Weights of a small GPT-style language model, trained from scratch on English Wikipedia: biases.
Each number is 128 + 24 x the weight over its row's rms, rounded and kept within 0 to 255. Layers, rows and columns count from 0. Numbers have three digits each. The size before them is the row's rms in percent of the matrix's.

# down: layer 6 MLP down (transposed), 512x128, rms 0.0603, rows 399-511, columns 96-127
# up: layer 6 MLP up, 512x128, rms 0.0605, rows 400-511, columns 96-127
down399 108:103151072162137149125124158151131166141101113116106144117152148128121127133107155153122142123118
up400 108:099164130107104116159094166127161137104133096109173125159145118164110106158143144127167098092102
down400 105:108104098187125146098095142126125130079113128126171151168114160151146145187134141141146112106166
up401 103:093109116126156108125124127115130073114131136138098139102182148084162107119045131132141132076106
down401 082:077162134126159169130121110119130151146164114144156113116121093116143157133122124133112128145164
up402 094:139129134149107122116104071164189094170110077130119119135131094087126072074110129139139156079134
down402 097:109106104084100147186117148102137136108101135123110104137137137134130129169090115133176125134204
up403 096:163083108126126090078128160120105132102131125132147118132147114128109067126104149082146153155099
down403 096:121110094113133121112114124122137142140127133118119119145119121110150155154171126175119085129133
up404 103:116137123143104126178144131074113159132115146091090120133152098101146129128131119158127155140115
down404 109:121201101149115161129114144128106132101136119142121098129125105158085112146148143138138122094179
up405 113:147148122119127132064126155141118138128149155131104148129121113151135123093100129091139133099092
down405 111:121090103157113180079110163090143108147152146120161109108154139133141117174138151107089122115128
up406 095:097140085175142111122152133096126114106154108135193078124117097121140101130112125140123150109132
down406 101:167106169145117127156128134138118139129159112074126150133115143079166144165125105141112175128117
up407 106:102154129152152114122118113090121149113142233122144142122113100167082146107127157111171103113148
down407 106:115180144158094094112123099158105118154143121115152131156126126127124159112121136162119138149106
up408 103:174155118114118116101138110109099086097139089154138136076113119099146099119115161113145122121140
down408 103:145136120133173136144167176145133171109141132152093115134115086122113115105131142092118121140163
up409 095:145151098066152144128137094059097114083106121135109130103124115142088111132125137105157137111135
down409 096:116099155148109127129131120152146131168110135123175148133162170092152157138106155124114123122054
up410 101:124144148103117120160114161168126085106061163155112117109091156104121102129130139134137133132116
down410 114:153083115099082084153136176152121144131157131102119160108120120109162130107152143144149143118113
up411 101:114133100164174120102144130149116141118156105161121147132089147156133141121105151120152151115160
down411 101:157131175104158116138127131107137131108112182136122166142087116117127096158110149173115157107156
up412 097:093126128109136133131149114113114157082185125128155112085147107119139127104116119138123149149101
down412 105:157126104106088099154150124147161174152103146118149111110149123121151091126129163116106146122123
up413 098:153138088159106134118131141129113099128097110165120142122129103111133128113129163107127136144139
down413 098:086105136142149111143094123121154183115049131128111134140122150136120106127117111093131146195146
up414 100:125127098103117117153143155144104145150164133173131140125125157097132123104132120128106156128137
down414 106:158102118127172165144113138117149151152166161085131156140129118111111157164149147121149139121146
up415 096:117126122122169127131102178122169102156108127129100128125112093154172099117138110130122134096119
down415 094:137130152119108138141120145158119140116140136146128117125176150139172177142159099131120179160140
up416 104:116106130147106116156132097065093136075083127127160102122157127184093121134122114130126109123089
down416 102:108155110115109133104083168162137101184142146101163162090125110078146091113127112124111172097146
up417 091:096074088155119152125120153120141110052154131169101134106105137185105153117098115107117166134168
down417 091:138128101146144143130112124146142152100141133147116111135147130130137113087144103126138133110166
up418 089:165133110122161181130140123144112120096086117134112156116154159137147134117117088073150120116110
down418 094:089136119135121118142122116107137107106122180176153098137149096109156110108137168150115132117111
up419 113:115133075146141101088117128092118083077101100134115118130109158167113171137111106119127080139132
down419 115:116136104150127090121158130117107140097104132117134134094134159182144116129143159133139139128130
up420 114:091130095093123111141145158125088121109133159119159136165111105111146099095122122130110089172152
down420 110:104108115166110127133149124153134129125098140077192165143090115151147125125119132149132090160181
up421 093:084096126124157128112132157164113100132152135116124077139123071129200123132133132142114168126119
down421 094:091109132144126153125132126122144139121132128157107150130126117139077152113127144123125122091134
up422 109:109163106164132096150127151099114109070131144144175117128138101129142130121102091155174126146118
down422 108:188150135137139134163127127151096134135105132128119113190113097102095167090132149105133130112135
up423 096:094159140151124164150112090108113118102131149144140166125099103137126129094093117093098151139116
down423 098:171149093099122139118138107143136149093106123132148125102146181148182159147127138113130084139147
up424 105:110178110156138134118123106110124141119179130151163117139114129109157165137148117083140144148116
down424 101:127148143122110138116098154153141129126133134147153142104152145141121155127134145147139162108102
up425 105:131150143127099124106123122138105098104092134181148151111104112150130105160104125155117109113132
down425 108:130133155099120170153129085095095106156121149101140117162149153133113112089149166098116151140123
up426 096:134148107115103139164101127160162102153146103176167166122107133115092156126127113125144141115094
down426 088:154118152088164171100174097119080146151130150114148105096140114130135119133137121153127112113140
up427 107:126109118122164121115126141117126144126127143146169121107101095108133152131153116187104105144115
down427 104:138109138148104123122152137170114143111112161117149133126137118119132142119138164153111101142137
up428 106:116136114125117171146174143127146151129173089120105114154148117096163144122093120142122123089060
down428 102:098101162113114123134129149101140131155133119141147171124145115123158126116104159146137134153136
up429 109:115099145150125135091118122154136148104168162104109129151147149166091159110130113119119173157111
down429 115:128131108071108092148162130110124141152152123124136138141099121103136155080140126119121101173124
up430 089:114122170116109142143134184135161114082145164156129198127149132137168112145130180155120145126065
down430 104:065107157112148101135133134142119107109135093095078129126130123105136139122111100141130125122164
up431 109:120122110212144118110113154119151133137107117152144122098162130148185165149138133093112122102145
down431 108:129139149175169144134129130097132104102132082138143175128145182116156111125163161132175146126156
up432 091:155174131133134142107159102080088106099169062171143162089104155115118132171130124121128085118128
down432 094:075114153143101109123125108129178153169101174115142133140114125087122122175078126134099136154114
up433 085:123146139145133171121157119138075127102111119113081139105107131153112105147130140089100103146087
down433 095:100105132140185100127112116170157157165149103133168125167159116106117128101129101162146108108105
up434 087:120090074150113133113122063119132098118106095126093099107130163154105148141126120121117150127115
down434 086:146113176123177154150115126148133159130113110112129139130149102114088117111170124073112133130124
up435 119:118095148099088145120103125094130093125131118162117124089143109135083140121139138127121110156085
down435 118:140102166099125116137124121094094097159153131151164116123154148138157085117116136164151140108154
up436 112:109125099126145129110120129106119102138132166148122092072112151114116132135087130116110086142077
down436 108:158116146167119107164097152138144110140072135099106126142098149145121113114165141111127153152121
up437 097:096125168132092160106108120125130119116111124119166144099171125148143121110166145178129088127148
down437 093:126139140135162111138161121155113159156102111175095138159111137188101170144104125142126135132138
up438 103:111122137136111157132085144158130135147085176114154124150106094132127121163124122142117138118108
down438 099:081156138156113135139176129110109106117137113162160149160102137147107105093164148080152125122137
up439 089:097120153154113121154165108150123128146121101145183154143147168177141117108125131145157156109121
down439 098:139136116119152146125087134106122129075167129118121107082152115142085169147132142132140067117154
up440 095:116113162131121128120090114142149138103109109126110148127099101177155103103091117133099124112111
down440 104:085137184159145145135114127114149116141100159098129132125125123086105120088112113131137185119163
up441 094:081157128120119158109124115142156115119100107133114127124145102113134121149096088169108129140139
down441 088:077126166161136165127099128148171173160124141118178122093152110130104073148163120108171123139116
up442 095:135179128102126148113112123079113120088110143129131106147117104091129138132061084141148128180065
down442 089:121121129131137109110121104129163161095120158113110119105086133138119143124133068144164113105148
up443 096:127151122131148116099128111108067112128130127095098121131130143120118113136148175134129167163124
down443 095:121145131140095135126114150117149105127142180124131122105157129147108155084128137135074150153101
up444 094:110112092143094117137133126136122138124099115102104123168150116107136116145108107137147111129141
down444 092:116110130101153093143094162166129170165142160153137089106142119151157142075157109122118148117109
up445 130:133119156164156112151145118141109080101145142104109124121092095109153110137142123128120122131149
down445 117:115138121109148151120123144153068144123135110135104091096116122093116140132145119151080149096161
up446 109:107157110131113129104130154117120139109134131158152132138100118099168151170104119154157149112112
down446 104:176121078158141142103162164136135083127122130115094142162093106090174154118110134146124086125121
up447 098:112122123098144122134120163142100072134113126116110138090139127147116081114107146159164142105131
down447 089:164136123152118124074145105146149133144168101130120104150099130134151205114153090124085094121100
up448 102:101126129159112159153123153087142144092151108134148131141117144133154181116123167151144172081140
down448 107:173133121102139146140125151126110097138201098126088118134083140145119077136189115150130097152119
up449 104:115143084102135096166092074105131110158165137141113165132110125123136126114143112094128111126142
down449 107:130172141156146080127145135157124131105111125130149119103132105135184113087151080183168135143115
up450 092:143097101162133102108106126095152119083126118125110137113104139102146135113110145110107110108147
down450 097:169121122129115093108148126148111133122135109192159132150135117168096117107125155113126103118107
up451 105:101133096158121142111091122086132124134130119134124095130137133132163159146117131144088121135107
down451 101:166134087142100153160091151098135085131112103089117174124144123103112126149130148117134129164105
up452 097:116119151132086129132130184134083141150097128116141109109118084134113138137105112134150099163119
down452 096:157129149106150118141086054123141140135124144163115129151118100088108144124139119128151118125118
up453 135:163156089148100141081080117143144142128119128102146156087126128101176122143125130072118120094135
down453 117:150121128127104113106115122194157183137139119126127156110162129096169078110146146076131115119125
up454 099:119121168154125141105116119090050108176130089121177138134138165133147113157130115122121106093141
down454 093:123136132096124119113116139125127155091092186127128124112146092136130125122082163137100123136137
up455 098:106165131095144132128117120099098109130119131137118205144113115089131104109117088113123095162113
down455 107:122131134077105127102107119130134157105144100182107135125137114140107133123132127073151086110096
up456 100:165139139131130195132149163133136142109146129170104159132069151172168127144120119141139113075157
down456 101:114083111166134096166122100098099137126141139116112094118136151095163147135113102081130169168100
up457 093:144125090129182139116096133167120151128113114131137138148124104173153117155107102132142111132094
down457 096:128069152134121149119164109139175131153110164120146113137077094087119154174129086117148121167131
up458 087:133137137139119113098132121112104096119123084151129095152143110111090132146128112030177115056125
down458 099:105120091102136125151127123143135153143113115118156155158114133161181106120129109198098130176145
up459 109:127094162149145126116131127115135106113132064158084119086113120130121134135095110136112128133141
down459 111:130123123120178111137170128147139107142113121116130171126138144181088112119102108144135151125086
up460 089:150127132126149158133096123152120076142112154114097113150100117153157145096128108119150111113087
down460 094:079146147157146152091127121116129142111114098192135130121129107144128151182109138089084118140123
up461 104:165129099135152142114096155130143095133142121128140105135107108093127159131106174107111141153152
down461 104:092122148174131091147132159121142091126112152124131149137207159099129087098122150119095146124111
up462 105:099149119120100124098113119095156131087118094148134136118172133125171134118119132133153102090131
down462 109:085133094176138143137099149099112146147135166108120077109099099098150152137127165153146159191097
up463 106:159124121160089139130141110133125123107112090125134155132149122095143138134119128154131113112149
down463 114:160054104145077138139145131117151150117089106107115149155163123128109140155118161113111132141149
up464 086:116164131160130128126128090157140107110107130140132090115135084148110089152122182148142103132106
down464 098:093130112088111059145118151171104138156127129129107160151137134127129165096111091139109096138126
up465 092:124145098140157110108106145101111155097125129180138124160122124106136144159109116162170089142148
down465 100:143133142144121142175136131125137133104133124092155116094135130122105136139101094088140197105104
up466 081:146121116114130149099126122085099118111115114166121121132131126098159115109132158092150114158090
down466 085:086154115138126112165126129116141166137125115105122120150119178097086166150137107148101101081145
up467 081:096113116128118141123101130112101113111132098149115097165119131145126111157112096121168123158110
down467 091:133146167117170138134168145134183134137116137139148147100105144135136125109106130082123136101148
up468 103:116155116161121143092179132159128150087111156141142097090136093144113147161071149108137123103160
down468 109:123136126145133123126080125090180133141140108128170156157114152096129144150123157152123167112098
up469 106:156137155101146154149083146161159112102121136124126119133150161160149087135105148155108152101149
down469 098:163127155102122128116090122102153135127150117121115114138123118129114112128125133109139150114095
up470 105:181128095121125146102136157078120117110099125144162112092135120134127126111088172157158136197127
down470 101:105134111123126125137109115116094141110121045154143140143157143144145083137173112158127136106117
up471 100:120156157144126094152138099105108128141135135133133118128128117095115105151106127127133122144085
down471 101:154139165107116157134145145129158122096097133086102150091118121104132121138076128146125087177107
up472 089:118126132145117162129142168148152112143112120135134118109095135132104115104124123171110113131158
down472 095:087151123110158100100086117122129126143113097138119136129132103170112090136112110144121163112123
up473 112:096149101136139118090138117149141104121112120138092115151105116156103146122070127118153178161158
down473 105:110158158145110107085096126141168099140104134109096116141164127099081124086146124128150132132122
up474 100:133098151091119114150112166133119122110152137131139145159127100134126110131108134133152123159112
down474 104:151148113180117146134117129138122138117113141123087127129157151106133125164156113164072118121180
up475 094:141147126130107111130168123117082111115148123064111064130129129123145128149146128132125134170152
down475 103:171103114148154150106130146104147166148141149102144190117115096086125131120155168155099128108144
up476 097:130112116115077138112109104115099160109164100117130183115095124121148125136120178140145059120098
down476 093:150111114132176113138158107142151159162120090157096116130144141156126175133121125109130160090179
up477 099:130126120115115146164146144119143127113092184098077090121157136089121117145157098110161130167113
down477 100:112162139155089117139099147144105111136113142155133142159130146116142103108125132130110132120101
up478 097:086145102150109165141149138110107144131081107163151109135112167126120133148123117131121161128122
down478 092:154117110094153119150149111144140151147119128102093168138115091147125153122116093112092121154143
up479 105:088108117121125109082095135129122114118134097091161182115183140189127136124121099140099105124099
down479 095:111132141157143122146128103186113109117127170127124162131119147118158128135184153135151177117119
up480 117:129125119126137155106081154100133117147166103105131190100073142084129089144119117088126099130133
down480 111:144096170131117139136099098146162139126132134132134120135117137137088097106137085139150129121125
up481 103:112111120106140113148045099119098118128122141108136118089126140104091102087089116131143122115141
down481 104:111174173130115127142132170144094134122136101142084116128077195145172116118114114168127118082112
up482 107:122079138139117156108121144123119099179161151148125143146107104122119139125102128143101152123103
down482 105:154131126122117170151142138130126103124109134117091162097136115108129134190115144125151102114151
up483 094:126136152159095133111143131107098123134093141118100128151169133063096103092096159116122122172115
down483 099:117117124123118132196162110140172077111123152125109107117133144105114143119118126159164154079116
up484 082:138103143160119113106143148143151126101077072144126106136134130177115158130087131096133154123134
down484 096:132129130118109128118110147097100112141170131147136149132121120127139115124160119134134160177118
up485 104:158122138166128134168115151066151079103092108121093115171131140158177138167139157147146152078121
down485 107:101152157110157116160159113195129134117170126166127113150147109108084158120112128079128125154136
up486 093:140119097070136173075110132157103116098179140093139158106137107135142156117112153114111146129138
down486 097:092115146120139143116095149131120121106122109137054130137144131116135175094115146113126155127128
up487 102:130114164123134127124138156156124140141165161170134105110136122166143110095102124138137114137102
down487 109:162134144133120124119099137147178137115141097128131119160131105129086142084130113142158112080169
up488 088:111090119156098142108103148118142178110121101111123110136095155121127137143159114099130113061088
down488 094:141093160141162127144187122112112076097124131147135126118156125146138128122097109123095165155144
up489 094:127134115123146092139080123100082104126109129122126123152174141099166120148128132111124145138118
down489 092:163123167125139133110157152130106111122109133124105110122115104150149104109107147143118126133150
up490 088:118182132168163115093159099141127124109166081101124120180123123119153126140114124114132072130117
down490 096:156110106103105110151098155120139140111077153135134119129141118143130141130110173085159132095140
up491 113:167117069069098128145138114114107119129132118161126173098148111138102156102154136097113124113104
down491 117:095149130159119142160107149131121180159124101113135157149116117107149117115142132085140167090070
up492 109:110123139125111096125087104120134141111131162120137144154091088141118119154143095125079146072108
down492 114:088157109150147145102161124127122121120132082138148093132125087107137128126087173146136153120124
up493 098:101115095166136101154142141171152088109130134144152094120174143102129139134117140116129145123169
down493 100:118167135161128157134135118069129145158116118151138105154106130127131096122128128112143117174158
up494 091:141102087159141124115117114109098109156135114133158130124095114167147157095096111112108097130120
down494 093:139159098088142169144151155096135122139140106148144127161160112175134137109153115123131122153110
up495 094:146183098139194075164098151124126144132133142131138104158080159142096099127117094129174110112126
down495 094:144162127177142117146130106127143163120158166100147099093122106122108135145151100147139130135134
up496 093:094131132149119131094115095080125111131096103105067149107160139128179140121128108157143119152114
down496 096:156149146144086116138144110106110097152089144132059085126149160105154127119134065128104077185148
up497 086:191116122125117104112141143112136093111088107164108137143104078104158148129141125095178122127085
down497 092:079159129157131154150119123130125147142121102098120139114133170126087092111121122163137119099154
up498 089:135166128129128118131136127112140102165148101166126148145121099136150108137079100111164141121071
down498 091:137171094110146124132133141143112179116096126074133104121098123143081139098151118138087123145163
up499 097:121107135140109080184144112143087098142107109104156133123162127109147110156141158166129096155146
down499 103:175158119137138145103116091116110105122121102117102160108146116129138129126179114121159158113110
up500 106:128138135146106152124126115139154115117139114100118170074167153152149181153156163136121128109103
down500 106:125097052154157147118091107130157098106135167085133098110113107137152100126133149138121144129107
up501 114:154122137126122145126137165107126073146107136150140140089151154138114164132060099137127111114095
down501 116:152128190117069128187133143132105133135160126126099165129103156138131142124109116151122120141183
up502 109:111174132141130126130139134099098124155125129140124106123117124132098110143121148122171093121152
down502 107:162131159108113156120122116124159117149144143134066086120119146159083099138116144103120142112148
up503 090:151121096122164099142102152146160142137109128123115149120133171111105101172115097091129106099131
down503 099:112085137125089150105127155110136095101158080114110154149093146107120133143126086099092154137136
up504 095:135142130132087091156114140136093132122092148170156132125157117116145111150188133157119129124169
down504 089:113126137104137156095189097155113118153150104170122163135117148095167166110162157104122078138092
up505 095:154148116103109149111133115119098095090190106146126124158138106163116105126113106093126128120132
down505 091:127133099134137128163174139113169095137115131137147149103138109104112136123101130158146166110108
up506 101:081121094126110156153105122070118138098142137080060145111126111134115126122141111128114089155158
down506 099:061104147098064112127135118110169156105112145118113147144135121161134066129137115099122116117143
up507 094:122161139189123126150114128117137129138115149138088139120128063107137078112115180109151058115074
down507 084:097111100085146127142140093106155152137161133144119075124126124119148157171149072139125163091143
up508 092:132147096120154111107122102136141137119106128147171117088111131109127126132114076116145132138093
down508 100:164124162091110154136118129119121131121127155114080127125086083134194144118124104171148130135095
up509 100:128141120115139092119145126116119129148144153141144102138089124108146146140130148130158138151092
down509 106:095157108103086159152136150115127133114126152120154125137093096150103111149159115125100178109174
up510 103:108126105107091120174097157100130134119137150109095113096119117086126106113115102152125114105122
down510 091:190137070100116123122140145125144095150126112152170174100148089146117118091127106127139118156117
up511 092:101158113146088153150134129125154127137125105142112111109096124169135174158129182090119124123110
down511 093:179137118138119106110128120122100150157174123127079165154110156132098101110148070124091111155178